config = dict(
    d_mlp=1792,
    tie_embeddings=True,
    beta1=0.93,
    decay_fraction=0.572,
    seq_len=1024,
)
Each number is 50 + 15 x the weight over the matrix's rms, rounded and kept within 0 to 99. Layers, rows and columns count from 0.

# layer 6 attention output, 448x448, rms 0.139, rows 0-124, columns 0-55
70 43 41 52 37 28 62 39 34 61 27 14 63 63 72 42 48 29 67 33 28 51 54 82 79 39 80 40 82 49 80 43 70 67 52 36 35 42 53 60 32 80 60 61 61 28 34 50 42 63 61 39 34 53 49 65
65 40 52 78 43 42 49 68 52 83 48 47 54 38 50 63 48 43 43 55 53 52 47 72 66 72 35 45 47 37 44 58 34 32 56 43 72 42 25 40 35 56 47 66 48 70 60 32 45 54 78 54 38 49 40 59
53 69 54 29 63 38 39 33 55 64 56 36 64 38 25 29 41 58 46 48 58 52 59 58 52 45 62 46 45 46 62 67 55 70 46 47 53 46 54 66 65 55 28 35 26 14 61 45 37 74 64 26 56 69 70 42
52 70 54 40 36 52 35 54 63 41 49 48 42 67 44 37 35 37 44 58 89 59 70 23 61 33 74 11 62 47 56 48 60 21 45 11 53 63 41 37 41 44 62 48 46 69 60 46 48 50 27 63 53 54 61 52
55 48 39 72 32 26 41 68 33 54 56 47 70 57 23 31 69 13 91 68 45 49 70 29 37 45 42 69 65 44 61 44 79 63 72 67 58 49 63 96 37 14 46 55 59 41 62 47 58 38 33 43 56 61 61 36
68 49 56 37 70 37 70 42 49 69 69 52 45 58 52 18 48 63 40 59 46 31 27 61 63 58 64 50 56 20 72 51 57 53 46 32 42 70 78 38 76 42 56 62 34 44 62 57 57 76 45 73 63 54 48 32
82 39 53 64 53 54 69 73 39 45 58 52 60 33 40 37 56 54 29 29 27 77 64 72 76 46 50 54 45 42 38 32 43 44 39 49 65 52 63 56 66 32 71 48 30 63 51 22 50 52 60 61 51 57 51 54
47 07 48 50 29 65 66 48 53 54 56 56 56 69 40 59 47 48 44 60 47 48 44 59 64 67 39 45 53 46 47 52 57 51 26 54 56 45 60 69 57 29 42 68 58 48 57 60 54 48 54 48 38 53 55 75
70 34 11 47 59 55 50 49 46 65 56 28 39 53 69 35 48 28 67 71 58 40 40 34 49 29 31 37 65 35 60 52 58 68 43 66 31 64 39 28 58 52 62 43 48 57 49 77 35 40 52 83 78 24 39 49
64 63 22 52 77 47 46 68 46 51 44 71 27 30 35 50 65 41 55 40 61 47 80 56 64 40 53 80 50 42 25 51 56 69 53 61 53 48 38 40 23 67 37 57 36 57 47 44 61 43 62 58 43 65 23 74
16 41 80 49 14 66 57 67 40 59 60 62 67 73 49 68 49 44 60 68 32 35 25 48 60 62 66 71 21 50 38 63 60 51 38 37 48 20 54 29 44 44 14 80 46 47 40 35 59 36 13 59 77 48 40 53
94 16 40 66 55 37 55 57 44 60 44 45 54 26 40 33 43 56 62 33 34 59 56 42 57 38 48 58 42 37 37 28 63 59 69 67 34 55 34 38 62 43 36 70 61 73 41 34 52 58 63 51 60 54 43 66
41 67 59 76 41 41 37 23 41 57 68 53 65 72 51 19 53 51 65 62 47 65 54 49 65 29 33 51 70 48 70 56 21 51 53 68 33 58 36 46 43 31 41 40 52 33 74 69 35 50 55 57 51 47 65 50
33 24 36 51 40 47 40 86 27 49 41 44 35 82 39 39 53 62 42 60 62 52 50 39 34 42 37 59 31 43 32 73 40 45 36 72 42 59 64 45 38 28 42 39 63 73 33 47 59 60 31 56 33 44 47 42
52 55 51 37 40 50 86 53 64 47 50 17 52 75 80 49 72 66 66 68 50 59 50 41 68 67 50 24 56 54 62 30 68 53 55 39 71 38 66 41 36 18 54 64 67 24 59 26 37 37 42 43 37 70 43 40
33 74 35 58 59 36 44 41 48 41 64 41 40 35 44 35 48 56 43 30 68 51 56 65 37 66 58 51 76 41 72 62 57 36 42 37 80 57 32 53 40 48 53 76 66 48 56 64 55 57 71 47 47 47 24 38
48 37 52 46 58 75 53 56 34 34 90 38 79 40 38 53 82 42 45 64 45 68 46 43 22 58 55 29 57 77 39 50 46 47 62 47 41 68 40 51 55 43 34 67 48 54 56 61 60 71 70 53 42 67 65 53
68 66 51 55 50 57 59 47 67 47 58 70 17 64 57 63 47 52 67 45 75 57 39 35 44 59 55 49 32 44 64 41 47 36 70 79 67 52 58 46 37 45 61 54 54 39 56 34 59 76 54 44 73 76 32 28
42 33 30 58 59 56 38 34 71 44 48 24 41 59 76 64 70 40 58 48 63 60 48 33 57 44 61 45 72 03 58 28 71 32 57 43 40 43 75 38 62 72 74 21 47 63 41 54 23 35 43 47 41 49 22 65
43 42 55 51 68 61 64 49 46 32 41 41 54 47 41 50 49 40 63 54 39 41 62 48 56 82 50 45 37 52 59 42 54 57 59 53 47 54 70 33 49 74 55 56 44 57 43 50 56 37 57 42 58 37 34 38
68 47 67 52 36 60 65 48 62 43 54 54 67 35 67 41 75 51 34 39 61 33 72 48 54 53 53 76 41 49 53 50 38 54 46 26 82 36 63 65 28 32 40 38 34 85 37 57 54 33 48 46 45 45 63 35
68 47 51 41 55 75 44 42 61 46 40 25 47 58 70 61 73 56 71 80 46 51 70 47 61 38 37 79 35 50 40 44 33 42 41 14 38 47 43 46 37 38 59 69 62 44 53 51 42 51 47 52 38 73 49 36
52 43 61 22 65 58 41 42 47 50 30 64 37 57 27 75 36 36 52 63 40 82 61 84 55 42 37 78 52 54 66 57 50 32 46 56 43 48 39 41 63 24 48 56 74 70 55 41 29 30 42 51 65 34 49 48
36 63 33 62 61 40 25 59 34 48 68 34 23 40 48 50 43 30 68 73 44 42 44 41 32 27 44 48 37 61 67 45 66 49 67 64 77 40 28 56 45 55 35 53 00 75 56 37 58 71 30 69 37 50 43 57
61 54 65 91 17 55 56 58 24 49 44 40 54 57 24 42 42 59 61 54 54 58 56 52 44 69 59 29 66 43 54 66 40 72 61 46 54 67 80 59 66 34 52 47 32 39 54 67 23 43 32 60 62 58 63 42
45 28 43 36 37 56 42 51 54 42 73 64 49 40 52 45 69 60 40 35 59 69 15 77 31 60 63 40 11 61 44 56 81 67 58 45 51 44 68 75 40 25 74 39 24 56 34 56 55 67 64 56 55 64 99 61
42 36 57 44 44 59 80 43 41 47 54 64 70 57 49 29 55 50 46 64 34 26 31 77 48 68 35 65 83 50 52 69 45 41 48 54 49 42 81 51 44 39 21 48 40 25 45 58 62 33 65 54 35 37 61 37
39 34 33 32 45 44 45 60 44 33 69 45 40 62 66 64 45 47 48 46 53 54 58 42 65 32 51 65 63 52 61 62 55 53 58 37 50 75 29 40 64 50 36 26 33 48 54 59 60 67 65 64 52 46 42 70
19 35 40 50 45 62 59 55 30 35 74 27 46 55 29 27 20 31 37 66 69 64 59 46 67 44 41 39 72 39 54 38 43 81 63 70 49 58 42 67 49 65 37 48 66 32 64 67 30 52 60 61 38 33 41 49
47 49 49 16 68 42 58 48 60 68 39 43 60 54 50 41 53 71 55 40 38 51 57 38 62 50 32 42 44 38 55 42 41 55 72 14 42 42 32 58 36 55 27 63 44 47 51 45 47 33 39 32 58 25 47 56
33 47 63 20 65 33 34 19 69 36 72 27 42 51 60 49 63 62 33 41 53 60 35 63 66 31 48 62 52 52 66 41 44 46 37 25 56 50 38 76 45 67 55 66 52 55 66 44 38 62 43 15 66 64 07 44
57 64 70 60 68 59 46 42 55 44 34 69 76 55 54 52 38 63 53 35 71 42 61 31 60 63 46 37 63 73 81 55 47 64 24 41 66 15 64 27 64 50 63 41 59 52 50 53 74 25 47 32 76 50 48 32
54 61 93 46 49 35 47 38 46 58 43 65 53 52 54 63 55 12 40 64 53 75 33 38 56 42 42 47 51 60 55 47 48 31 60 46 54 61 48 31 33 38 53 55 29 54 38 57 76 64 44 21 39 56 42 33
56 27 58 37 44 50 57 51 78 32 40 51 35 85 18 61 55 30 66 55 76 58 55 57 24 49 36 39 30 54 45 57 42 67 59 45 36 59 25 78 59 47 38 41 59 55 58 60 43 58 55 62 46 26 44 53
43 62 39 36 36 29 55 56 22 60 53 58 60 61 40 64 61 45 46 40 60 48 51 56 60 53 42 33 51 57 54 35 61 66 71 33 61 13 30 54 55 53 32 39 64 55 38 43 50 60 45 56 60 61 40 56
53 63 92 51 37 39 54 71 69 24 47 34 37 57 49 33 57 74 63 71 52 35 61 53 46 35 62 54 42 20 44 24 75 26 58 51 36 34 52 40 40 44 51 27 65 56 51 58 59 55 29 74 53 21 72 45
73 69 25 59 73 68 34 58 62 44 19 44 27 16 58 86 36 40 66 40 41 37 54 37 63 53 41 43 44 49 31 43 60 64 30 60 50 54 28 31 45 59 64 57 55 42 55 11 64 36 38 26 65 52 38 51
72 60 44 33 41 51 58 44 60 47 50 44 64 25 35 43 70 57 24 31 41 35 34 43 28 57 25 39 36 66 55 41 53 66 65 47 59 59 26 84 75 19 55 62 40 59 66 35 50 49 68 52 42 44 43 60
54 42 51 53 45 81 46 70 32 71 47 55 57 54 18 48 46 36 47 78 47 49 53 36 35 48 40 56 52 56 31 47 27 33 42 46 45 48 39 76 35 64 13 39 31 40 73 22 37 41 40 69 37 40 59 73
67 63 48 49 49 14 52 48 71 56 53 38 47 56 66 67 47 48 31 44 70 47 59 40 50 30 65 65 54 54 47 45 57 59 37 27 48 62 14 60 31 31 46 42 53 55 59 56 57 13 46 68 62 66 56 54
61 29 67 37 60 54 60 68 35 41 55 56 73 52 57 47 47 28 24 68 42 60 40 45 62 49 29 75 47 64 71 73 36 35 44 49 74 71 79 57 60 27 43 42 33 36 40 63 76 87 55 76 42 46 20 47
56 40 49 43 41 46 48 44 61 48 45 39 57 41 52 28 47 46 45 60 61 58 63 47 64 49 47 44 29 53 59 63 56 38 53 66 50 53 39 51 54 58 32 60 45 51 55 47 39 40 33 52 54 33 53 47
39 46 51 42 37 39 45 47 55 40 32 58 54 67 45 59 67 76 57 35 44 57 61 46 38 74 54 43 37 41 48 42 37 61 54 69 65 70 70 63 31 38 47 51 34 45 36 70 74 67 62 37 23 28 56 38
60 69 54 59 43 24 71 26 61 65 78 39 47 57 62 36 47 63 38 67 50 51 30 55 64 47 41 43 48 44 63 48 52 78 48 52 38 68 45 38 83 40 43 46 22 44 56 50 43 72 46 36 34 41 46 39
58 49 50 58 47 49 58 42 37 50 59 62 30 47 54 48 56 60 51 25 49 54 40 45 77 50 63 42 44 34 56 47 43 68 37 37 65 45 16 38 62 59 25 57 50 47 68 62 54 33 49 77 38 86 24 55
09 35 43 27 26 51 40 15 54 48 52 59 14 52 29 42 39 56 53 30 43 65 52 50 51 26 69 75 63 48 54 42 56 17 57 46 58 65 28 64 57 56 44 32 72 78 45 61 51 52 57 72 48 42 41 34
50 49 59 60 56 45 39 43 21 57 55 53 65 57 46 20 64 60 71 35 37 30 35 57 34 40 58 66 77 53 63 49 53 49 64 67 27 48 46 49 37 43 55 53 76 45 81 73 46 40 45 00 60 35 25 20
49 56 48 62 52 54 69 53 52 30 30 73 57 42 41 45 62 39 40 37 45 55 33 50 68 41 48 51 61 38 43 52 49 53 54 73 36 77 65 56 41 32 55 47 57 35 51 37 50 53 50 40 48 47 76 53
61 66 79 20 51 67 39 41 54 34 37 60 34 32 44 33 62 63 42 62 43 41 50 57 28 75 44 82 26 72 48 20 61 16 37 47 39 35 68 52 75 63 64 45 28 47 45 65 55 76 68 66 52 46 50 54
52 31 31 63 60 71 25 27 73 46 40 69 38 58 32 56 50 66 46 55 43 84 58 64 48 38 37 48 67 56 24 28 64 63 43 68 47 53 10 66 57 53 68 56 45 64 43 43 63 48 43 52 83 50 29 43
36 41 54 44 50 19 72 90 48 34 47 49 41 26 70 34 60 58 63 44 66 51 39 34 35 48 62 44 28 63 76 26 66 33 26 27 52 31 51 42 19 53 44 50 34 50 47 59 49 57 46 77 22 40 56 23
19 46 49 57 52 33 60 56 47 57 45 88 42 73 65 32 51 56 24 45 55 51 78 53 70 42 52 55 59 53 48 79 47 35 46 68 52 36 43 58 60 55 79 74 54 33 56 25 52 69 62 27 51 52 47 40
70 49 50 88 62 49 74 73 36 78 27 62 69 21 54 42 47 59 55 47 56 56 57 43 46 56 32 79 70 60 56 70 40 42 52 49 61 55 65 58 63 68 70 67 21 75 36 43 84 54 44 35 50 66 41 40
28 31 57 68 64 33 53 38 79 45 83 49 51 61 42 52 49 74 40 78 28 69 18 39 33 43 45 71 22 49 55 39 27 57 39 78 47 50 33 59 15 41 51 46 51 15 45 76 75 34 76 26 41 55 53 47
76 59 51 65 65 34 55 40 76 61 53 47 55 56 54 58 50 38 64 24 29 51 62 46 26 69 76 33 57 37 61 37 37 38 32 67 58 56 60 12 51 62 34 85 47 47 34 51 73 46 47 61 46 47 43 66
68 43 59 66 53 76 59 51 57 50 51 63 51 30 39 33 57 72 66 48 58 34 59 80 48 73 26 49 75 62 44 43 76 53 73 51 55 46 33 61 26 18 62 60 54 16 23 48 52 30 64 48 87 35 37 31
50 19 51 81 62 82 66 27 62 36 52 71 69 48 53 35 88 43 49 27 32 63 67 64 55 59 61 63 51 23 33 41 69 40 77 77 68 81 48 45 49 76 61 54 32 33 43 42 46 51 43 26 47 57 57 33
60 47 77 44 50 16 55 35 72 33 58 58 50 35 60 56 53 59 52 70 82 61 56 67 62 42 53 62 75 44 59 37 52 05 52 38 44 30 49 36 49 42 65 62 67 51 53 52 48 36 43 50 59 50 50 53
49 36 77 66 40 65 53 65 40 43 37 30 66 49 49 62 62 37 53 42 46 43 33 66 50 57 57 62 34 76 57 56 53 68 60 43 60 55 45 56 47 58 45 58 56 49 44 24 51 38 28 50 47 37 59 43
26 42 47 31 60 82 44 39 27 42 42 59 44 62 35 45 52 73 64 57 15 44 55 48 71 65 27 53 35 46 41 28 74 30 57 37 38 11 48 27 53 40 24 63 48 49 42 34 49 31 52 58 80 70 76 29
59 67 36 41 30 32 20 57 37 56 55 58 35 44 57 37 58 43 51 40 47 68 48 55 38 41 43 39 73 67 46 66 48 53 51 56 48 54 81 59 45 45 37 57 21 50 45 32 38 55 69 55 60 50 49 42
18 57 44 28 53 40 47 55 66 76 59 67 31 66 86 36 67 67 72 59 64 44 58 52 65 45 59 56 22 56 38 45 52 66 59 45 47 54 43 39 48 69 40 55 55 48 52 78 54 49 41 86 57 43 43 42
40 55 44 36 66 55 44 26 50 45 70 39 32 60 73 57 53 54 57 61 33 61 54 60 76 64 37 44 53 48 51 58 42 36 55 35 39 37 53 59 34 62 50 40 57 24 49 42 34 73 43 46 56 41 63 60
35 49 51 55 38 40 43 46 58 68 61 53 35 55 33 58 56 49 65 59 40 78 67 56 50 19 43 58 38 62 38 38 54 26 33 40 52 43 24 24 68 26 38 46 56 25 48 20 45 63 40 33 59 49 48 41
55 50 62 44 58 56 38 37 78 35 64 43 46 44 54 54 26 57 48 63 59 65 54 48 56 48 30 77 47 51 60 48 64 66 47 59 48 50 40 70 38 44 64 40 52 57 34 63 58 34 42 33 53 33 80 69
21 53 51 44 54 82 58 43 42 38 46 63 58 53 56 54 47 24 64 33 43 60 53 63 34 40 25 64 52 31 59 57 53 47 61 53 52 29 55 41 19 27 42 52 30 35 34 52 52 67 39 66 39 29 41 47
45 47 73 31 42 44 57 45 65 60 61 57 61 55 62 53 68 22 81 44 43 63 42 44 76 57 41 60 43 03 78 28 26 48 44 42 51 48 39 64 61 58 37 75 39 38 47 47 31 69 60 50 75 79 51 46
49 71 57 51 52 46 49 49 34 59 57 63 33 65 62 48 50 26 35 58 58 36 51 48 53 30 57 56 43 43 40 66 55 45 53 41 30 36 53 59 57 41 37 55 67 51 45 61 61 40 37 48 72 48 27 34
54 45 32 68 49 51 73 48 58 51 72 42 64 48 28 46 68 25 53 61 55 27 40 40 59 70 66 41 10 51 50 61 56 49 46 37 36 52 84 36 56 46 43 53 20 61 47 55 64 45 57 34 53 70 64 39
67 73 48 22 33 48 50 57 66 40 68 62 35 62 41 62 57 65 27 76 49 73 47 66 48 77 50 57 65 51 54 82 47 37 39 33 31 41 46 56 61 75 51 33 43 55 43 57 48 56 44 52 59 30 33 42
85 38 50 61 66 55 42 40 47 74 60 20 43 53 49 44 59 52 63 45 27 75 45 54 40 70 57 35 46 33 46 22 56 57 57 77 69 63 53 35 22 76 77 47 42 81 41 52 41 62 58 57 67 55 33 37
85 80 64 28 32 63 43 45 47 56 65 28 49 53 61 19 65 57 25 36 31 47 53 41 76 60 76 54 50 47 43 55 59 66 66 65 68 62 71 57 43 64 48 64 59 30 29 54 34 80 58 54 44 59 52 70
81 17 25 63 46 77 39 35 66 58 60 48 16 60 50 43 37 52 64 31 36 58 60 46 63 71 72 44 63 41 54 34 23 39 57 76 82 43 53 74 68 58 42 52 49 66 41 75 55 34 54 22 31 56 10 40
43 60 62 49 40 62 60 66 74 51 61 43 55 56 37 43 38 28 49 48 44 46 51 41 47 64 53 39 31 74 52 56 44 27 64 34 55 33 50 71 83 35 56 51 44 37 57 54 68 58 49 53 40 40 34 39
64 58 44 72 49 42 74 54 47 38 37 54 49 39 54 71 55 57 73 51 38 27 28 51 36 40 52 25 17 44 55 68 45 34 66 47 47 46 42 62 54 53 41 65 60 52 29 50 22 58 68 34 38 68 61 49
52 19 63 57 70 77 45 66 42 66 69 56 64 60 41 57 44 47 33 60 74 55 46 78 54 48 45 34 29 59 55 69 34 90 44 56 33 48 63 52 54 50 48 38 48 49 41 44 25 54 74 60 86 44 49 46
74 70 33 53 69 33 46 69 70 47 48 51 34 64 66 53 47 46 74 57 51 65 54 59 48 49 46 55 77 61 41 46 57 40 56 65 45 45 39 41 35 60 56 51 76 67 44 58 65 48 69 50 45 54 36 39
70 49 71 91 71 43 57 67 51 42 35 48 60 61 37 33 48 58 58 50 41 62 51 37 46 79 26 55 44 62 76 62 58 64 58 55 53 60 34 73 47 40 66 37 50 45 68 41 37 65 45 44 55 56 48 61
25 43 52 63 41 52 55 75 33 51 52 36 64 39 53 33 32 29 45 53 48 45 43 60 41 43 55 55 30 56 48 63 47 64 41 83 55 59 35 63 34 43 44 43 67 70 64 41 61 33 43 65 54 79 51 44
42 60 67 45 60 41 32 30 46 69 42 47 47 65 54 50 48 46 56 67 39 56 57 46 39 58 70 54 53 65 57 66 30 54 57 43 36 62 37 52 54 64 48 24 24 67 36 62 64 51 54 27 62 39 27 52
46 64 17 59 16 44 64 45 43 57 50 70 65 61 57 52 32 51 65 36 56 42 72 49 48 47 55 76 57 42 65 47 62 74 42 71 53 72 71 33 78 51 60 48 40 62 41 48 46 33 52 37 47 69 50 26
24 55 55 52 66 59 52 41 60 45 66 31 56 64 62 57 73 60 49 37 49 67 69 47 49 69 48 50 46 48 59 26 55 71 24 61 47 44 35 66 42 63 37 58 59 52 55 36 29 26 51 69 36 52 59 50
41 47 57 55 60 57 66 42 53 35 40 41 32 43 72 67 45 23 71 38 50 63 64 58 61 56 35 28 43 44 49 60 60 41 40 38 47 07 67 42 33 74 37 43 56 57 58 39 58 56 64 44 60 46 32 50
37 67 51 41 26 48 66 47 62 32 47 61 39 31 59 71 60 44 54 51 62 35 55 57 74 35 69 24 62 64 76 34 55 49 35 45 39 41 42 73 68 42 22 38 49 68 44 54 66 45 41 52 47 61 47 36
28 47 68 92 56 35 39 00 68 45 35 68 59 43 55 90 42 30 51 48 54 60 73 55 60 38 46 38 36 51 59 45 44 14 64 72 46 47 44 52 40 40 63 60 42 46 45 32 52 28 55 59 63 54 45 36
80 58 48 46 58 42 54 31 46 28 32 65 67 48 75 56 55 34 79 69 69 48 38 47 57 54 77 62 46 53 33 52 76 55 49 63 62 25 40 51 71 28 59 32 45 69 53 47 44 54 37 70 40 34 76 42
32 74 30 35 72 34 71 28 56 61 38 51 56 58 45 28 57 60 52 57 31 65 47 36 74 77 51 28 68 54 52 70 25 46 54 23 61 50 67 27 63 19 60 39 53 40 49 42 67 76 91 44 50 76 34 35
67 51 71 52 43 70 53 59 30 87 40 50 28 45 50 40 57 57 44 40 48 52 60 51 65 32 52 73 47 55 37 71 34 43 60 41 68 53 37 68 49 47 42 33 55 71 28 35 51 56 57 53 30 42 42 55
34 64 58 30 35 53 57 49 64 61 44 58 50 35 55 45 57 67 41 65 50 47 32 37 55 25 58 49 53 54 75 33 57 30 30 50 32 50 50 69 63 33 61 40 44 62 66 41 50 60 56 33 22 51 47 37
59 51 57 65 48 51 15 39 51 43 54 45 40 42 48 78 38 66 46 48 35 57 57 64 55 45 57 44 47 39 62 68 43 57 55 54 17 99 54 59 69 45 72 25 54 54 36 60 85 47 32 63 46 36 49 78
37 27 70 53 56 49 42 42 38 43 41 31 50 24 49 32 59 48 37 53 62 53 42 34 24 53 42 55 46 34 34 46 38 35 55 62 43 52 49 63 55 59 56 39 40 75 50 37 33 53 63 42 35 54 42 55
08 67 54 53 37 63 41 48 58 57 24 40 09 24 58 57 67 47 26 33 40 42 45 68 83 51 64 73 30 34 69 28 37 44 82 18 61 74 45 36 28 29 46 36 66 43 37 38 54 56 64 49 55 51 28 42
41 44 42 66 67 56 40 63 45 64 17 40 66 45 67 59 27 47 61 41 48 62 35 39 30 43 56 31 33 51 47 52 39 73 36 63 58 60 60 63 32 70 52 70 54 56 33 50 59 51 56 51 52 50 49 73
78 46 68 57 35 28 59 47 49 38 64 43 42 70 37 52 47 42 67 27 52 54 70 30 40 38 49 66 53 63 29 49 29 49 68 39 67 79 38 37 65 50 60 42 30 32 32 62 44 77 60 77 47 35 43 27
59 48 57 48 63 34 46 55 63 44 54 36 56 48 30 40 38 72 55 22 39 25 72 53 70 51 56 33 48 56 24 51 42 45 52 56 57 42 38 27 53 47 54 54 49 42 30 54 40 65 41 60 64 58 54 46
47 59 39 75 64 45 34 62 42 65 49 02 52 45 53 38 43 35 49 54 42 10 57 44 44 64 43 53 43 43 55 71 29 68 63 54 69 73 42 44 43 46 52 43 55 52 57 35 62 37 47 65 22 55 46 54
52 70 22 20 55 80 51 43 58 37 41 64 55 42 47 25 65 39 34 60 54 31 57 70 53 17 58 53 57 46 58 39 42 61 58 49 65 54 36 43 50 27 59 43 38 45 49 41 66 08 38 27 59 47 33 51
71 43 39 26 26 67 66 42 73 36 62 65 52 54 57 55 52 49 60 68 47 68 44 70 76 41 57 70 59 23 41 52 49 42 45 49 54 51 51 65 40 56 13 43 55 53 44 32 60 68 40 59 58 50 45 51
32 46 24 50 64 54 47 42 41 44 57 57 40 64 50 61 55 64 56 31 38 40 18 48 53 73 65 43 47 53 35 54 58 49 41 51 38 62 69 52 50 64 39 46 67 49 64 44 39 41 47 54 63 56 65 32
65 66 78 29 67 55 57 46 32 29 45 33 55 47 75 70 38 25 53 64 47 49 20 69 63 67 69 53 34 46 78 42 79 43 37 41 54 58 36 28 39 83 62 45 56 38 50 37 51 49 33 70 35 35 67 33
75 65 50 54 62 62 64 44 35 57 26 52 64 39 54 73 37 42 60 50 27 55 53 40 66 42 43 60 81 35 54 28 61 39 47 64 28 55 63 49 42 43 45 56 46 68 57 28 65 50 36 50 66 27 55 49
39 42 55 51 45 39 31 39 73 43 53 78 42 51 41 53 49 59 50 58 40 49 58 44 33 40 68 49 66 43 59 51 31 58 61 65 37 71 58 49 52 60 95 38 27 34 41 42 67 47 51 35 58 41 35 41
51 82 38 60 58 41 67 40 50 50 57 47 29 69 40 21 46 59 74 49 54 49 46 51 60 44 69 72 80 49 49 28 58 61 48 48 36 55 50 60 72 50 64 31 75 56 22 59 15 45 53 42 58 48 53 68
39 43 53 88 50 93 52 39 50 58 69 44 48 13 70 03 79 59 63 29 36 37 53 54 35 37 58 57 52 51 49 32 53 27 60 55 45 37 53 63 58 60 44 21 51 34 50 52 54 46 42 53 34 56 41 78
58 53 45 44 65 54 49 50 47 44 77 39 43 44 36 55 55 54 53 61 41 32 35 55 44 59 60 85 38 49 46 60 53 63 57 23 69 26 55 40 21 58 67 46 66 57 58 42 27 44 44 38 73 47 65 43
38 51 43 39 63 40 51 51 38 79 65 75 53 65 69 39 61 37 55 61 35 53 46 43 70 56 36 34 39 55 29 67 55 36 45 42 61 52 66 70 51 40 45 52 57 50 61 48 59 71 55 46 41 63 23 45
58 56 13 49 52 80 49 61 55 35 63 18 51 49 57 60 39 54 65 40 10 15 47 41 29 58 42 66 28 76 66 66 46 51 69 56 51 47 76 54 37 32 38 58 26 44 39 53 36 36 55 67 71 31 59 57
33 48 39 39 48 43 43 42 42 30 36 35 52 54 76 55 63 60 59 57 40 43 72 38 72 25 32 69 50 33 60 46 39 55 62 39 47 73 38 41 55 30 41 57 58 59 70 45 52 36 28 37 51 45 45 46
64 55 44 39 66 34 54 38 40 40 48 34 37 49 36 33 35 66 34 53 51 54 40 11 46 59 46 44 36 56 71 52 25 44 43 43 45 69 72 48 08 42 40 61 68 47 67 58 40 29 58 90 51 62 59 63
90 43 63 47 48 43 57 36 53 43 41 37 46 48 14 27 56 43 27 31 63 59 44 45 42 72 58 34 62 46 19 45 57 49 09 72 59 66 19 56 47 46 37 74 63 64 42 49 47 35 53 48 45 41 39 35
57 67 45 50 48 50 63 58 44 57 68 36 48 47 51 53 32 41 22 75 38 30 61 59 58 52 39 36 80 55 40 55 54 38 55 13 52 60 49 75 44 58 59 42 50 54 56 58 22 21 42 24 66 37 51 50
36 83 55 60 52 50 66 85 38 86 60 00 51 47 35 50 50 45 36 75 57 42 67 66 56 25 43 54 53 71 38 72 44 52 72 55 56 53 24 58 72 52 47 48 55 58 47 80 48 43 50 34 52 33 49 41
42 63 29 40 59 34 34 50 41 56 28 46 39 25 38 63 45 59 79 29 53 38 76 56 52 58 57 44 39 51 39 54 19 53 39 56 55 66 55 67 28 38 35 44 44 49 31 41 68 53 66 50 64 26 70 73
48 49 72 51 55 31 51 31 56 45 08 52 58 47 29 74 45 49 38 57 56 50 38 27 32 41 31 51 65 74 53 40 58 45 68 64 65 59 42 52 65 39 34 59 46 62 40 62 74 53 32 63 47 37 47 65
50 35 52 45 46 18 54 54 43 61 53 55 62 53 49 57 54 68 55 46 26 45 34 29 58 68 62 53 43 39 48 81 57 53 66 48 53 58 93 61 59 58 58 51 80 49 60 73 53 39 54 45 45 30 30 84
41 68 51 53 63 78 39 23 49 50 45 59 42 49 51 52 31 50 31 55 34 71 49 44 84 78 17 45 56 53 46 30 51 57 54 28 60 49 71 42 05 50 35 37 39 44 54 35 48 69 79 67 26 60 22 50
46 73 70 52 42 27 40 52 53 55 56 57 37 45 49 45 35 49 55 49 52 71 56 40 37 51 39 39 44 22 45 62 28 36 47 68 54 47 56 47 47 95 57 68 46 66 14 70 47 50 62 53 45 43 45 43
26 63 57 60 62 74 49 61 38 47 57 53 36 39 40 31 57 48 71 55 41 61 44 58 38 49 48 48 61 39 68 41 42 52 41 64 56 60 32 39 56 34 43 44 52 37 50 37 48 41 48 22 52 40 67 62
77 41 30 34 47 49 52 55 48 57 61 33 22 44 65 57 61 52 59 36 37 58 64 51 43 21 63 39 74 74 48 56 62 58 51 51 67 63 28 57 42 40 46 51 45 62 60 52 55 74 55 41 47 48 62 65
57 54 53 80 55 50 59 46 29 33 49 58 52 53 56 44 37 65 50 29 57 73 61 34 32 69 51 60 50 39 38 49 37 55 55 59 50 66 71 45 49 51 70 46 48 48 40 33 86 32 60 39 52 51 67 35
61 43 51 45 58 47 81 52 21 21 54 46 37 50 26 43 55 61 58 55 65 46 39 67 32 46 75 35 60 41 55 56 50 54 41 51 51 64 39 77 60 64 38 31 46 61 63 71 20 37 43 70 63 40 48 36
66 64 61 45 47 44 37 51 58 52 35 26 48 42 43 48 62 49 58 72 73 31 44 48 61 43 64 53 67 54 34 27 64 61 57 19 65 66 33 50 55 44 36 46 53 82 55 67 63 50 46 50 26 46 44 59
40 36 46 71 48 51 60 47 47 50 47 31 47 54 71 45 74 72 41 54 40 48 49 63 64 46 36 62 62 35 42 31 60 25 79 30 44 49 64 47 57 48 40 63 11 24 51 44 49 43 61 41 69 47 47 57
65 65 36 44 60 28 38 70 38 29 51 51 58 49 20 55 51 44 37 30 69 64 84 49 37 60 65 48 43 62 65 38 31 74 51 74 57 71 49 53 66 43 26 29 34 33 34 48 39 63 44 58 32 23 37 45
72 49 51 29 46 23 37 64 53 27 71 52 29 38 67 41 32 38 71 43 71 68 44 71 27 51 41 52 30 51 29 20 15 53 52 52 46 50 58 42 45 46 43 58 47 49 33 56 60 50 74 46 68 34 41 32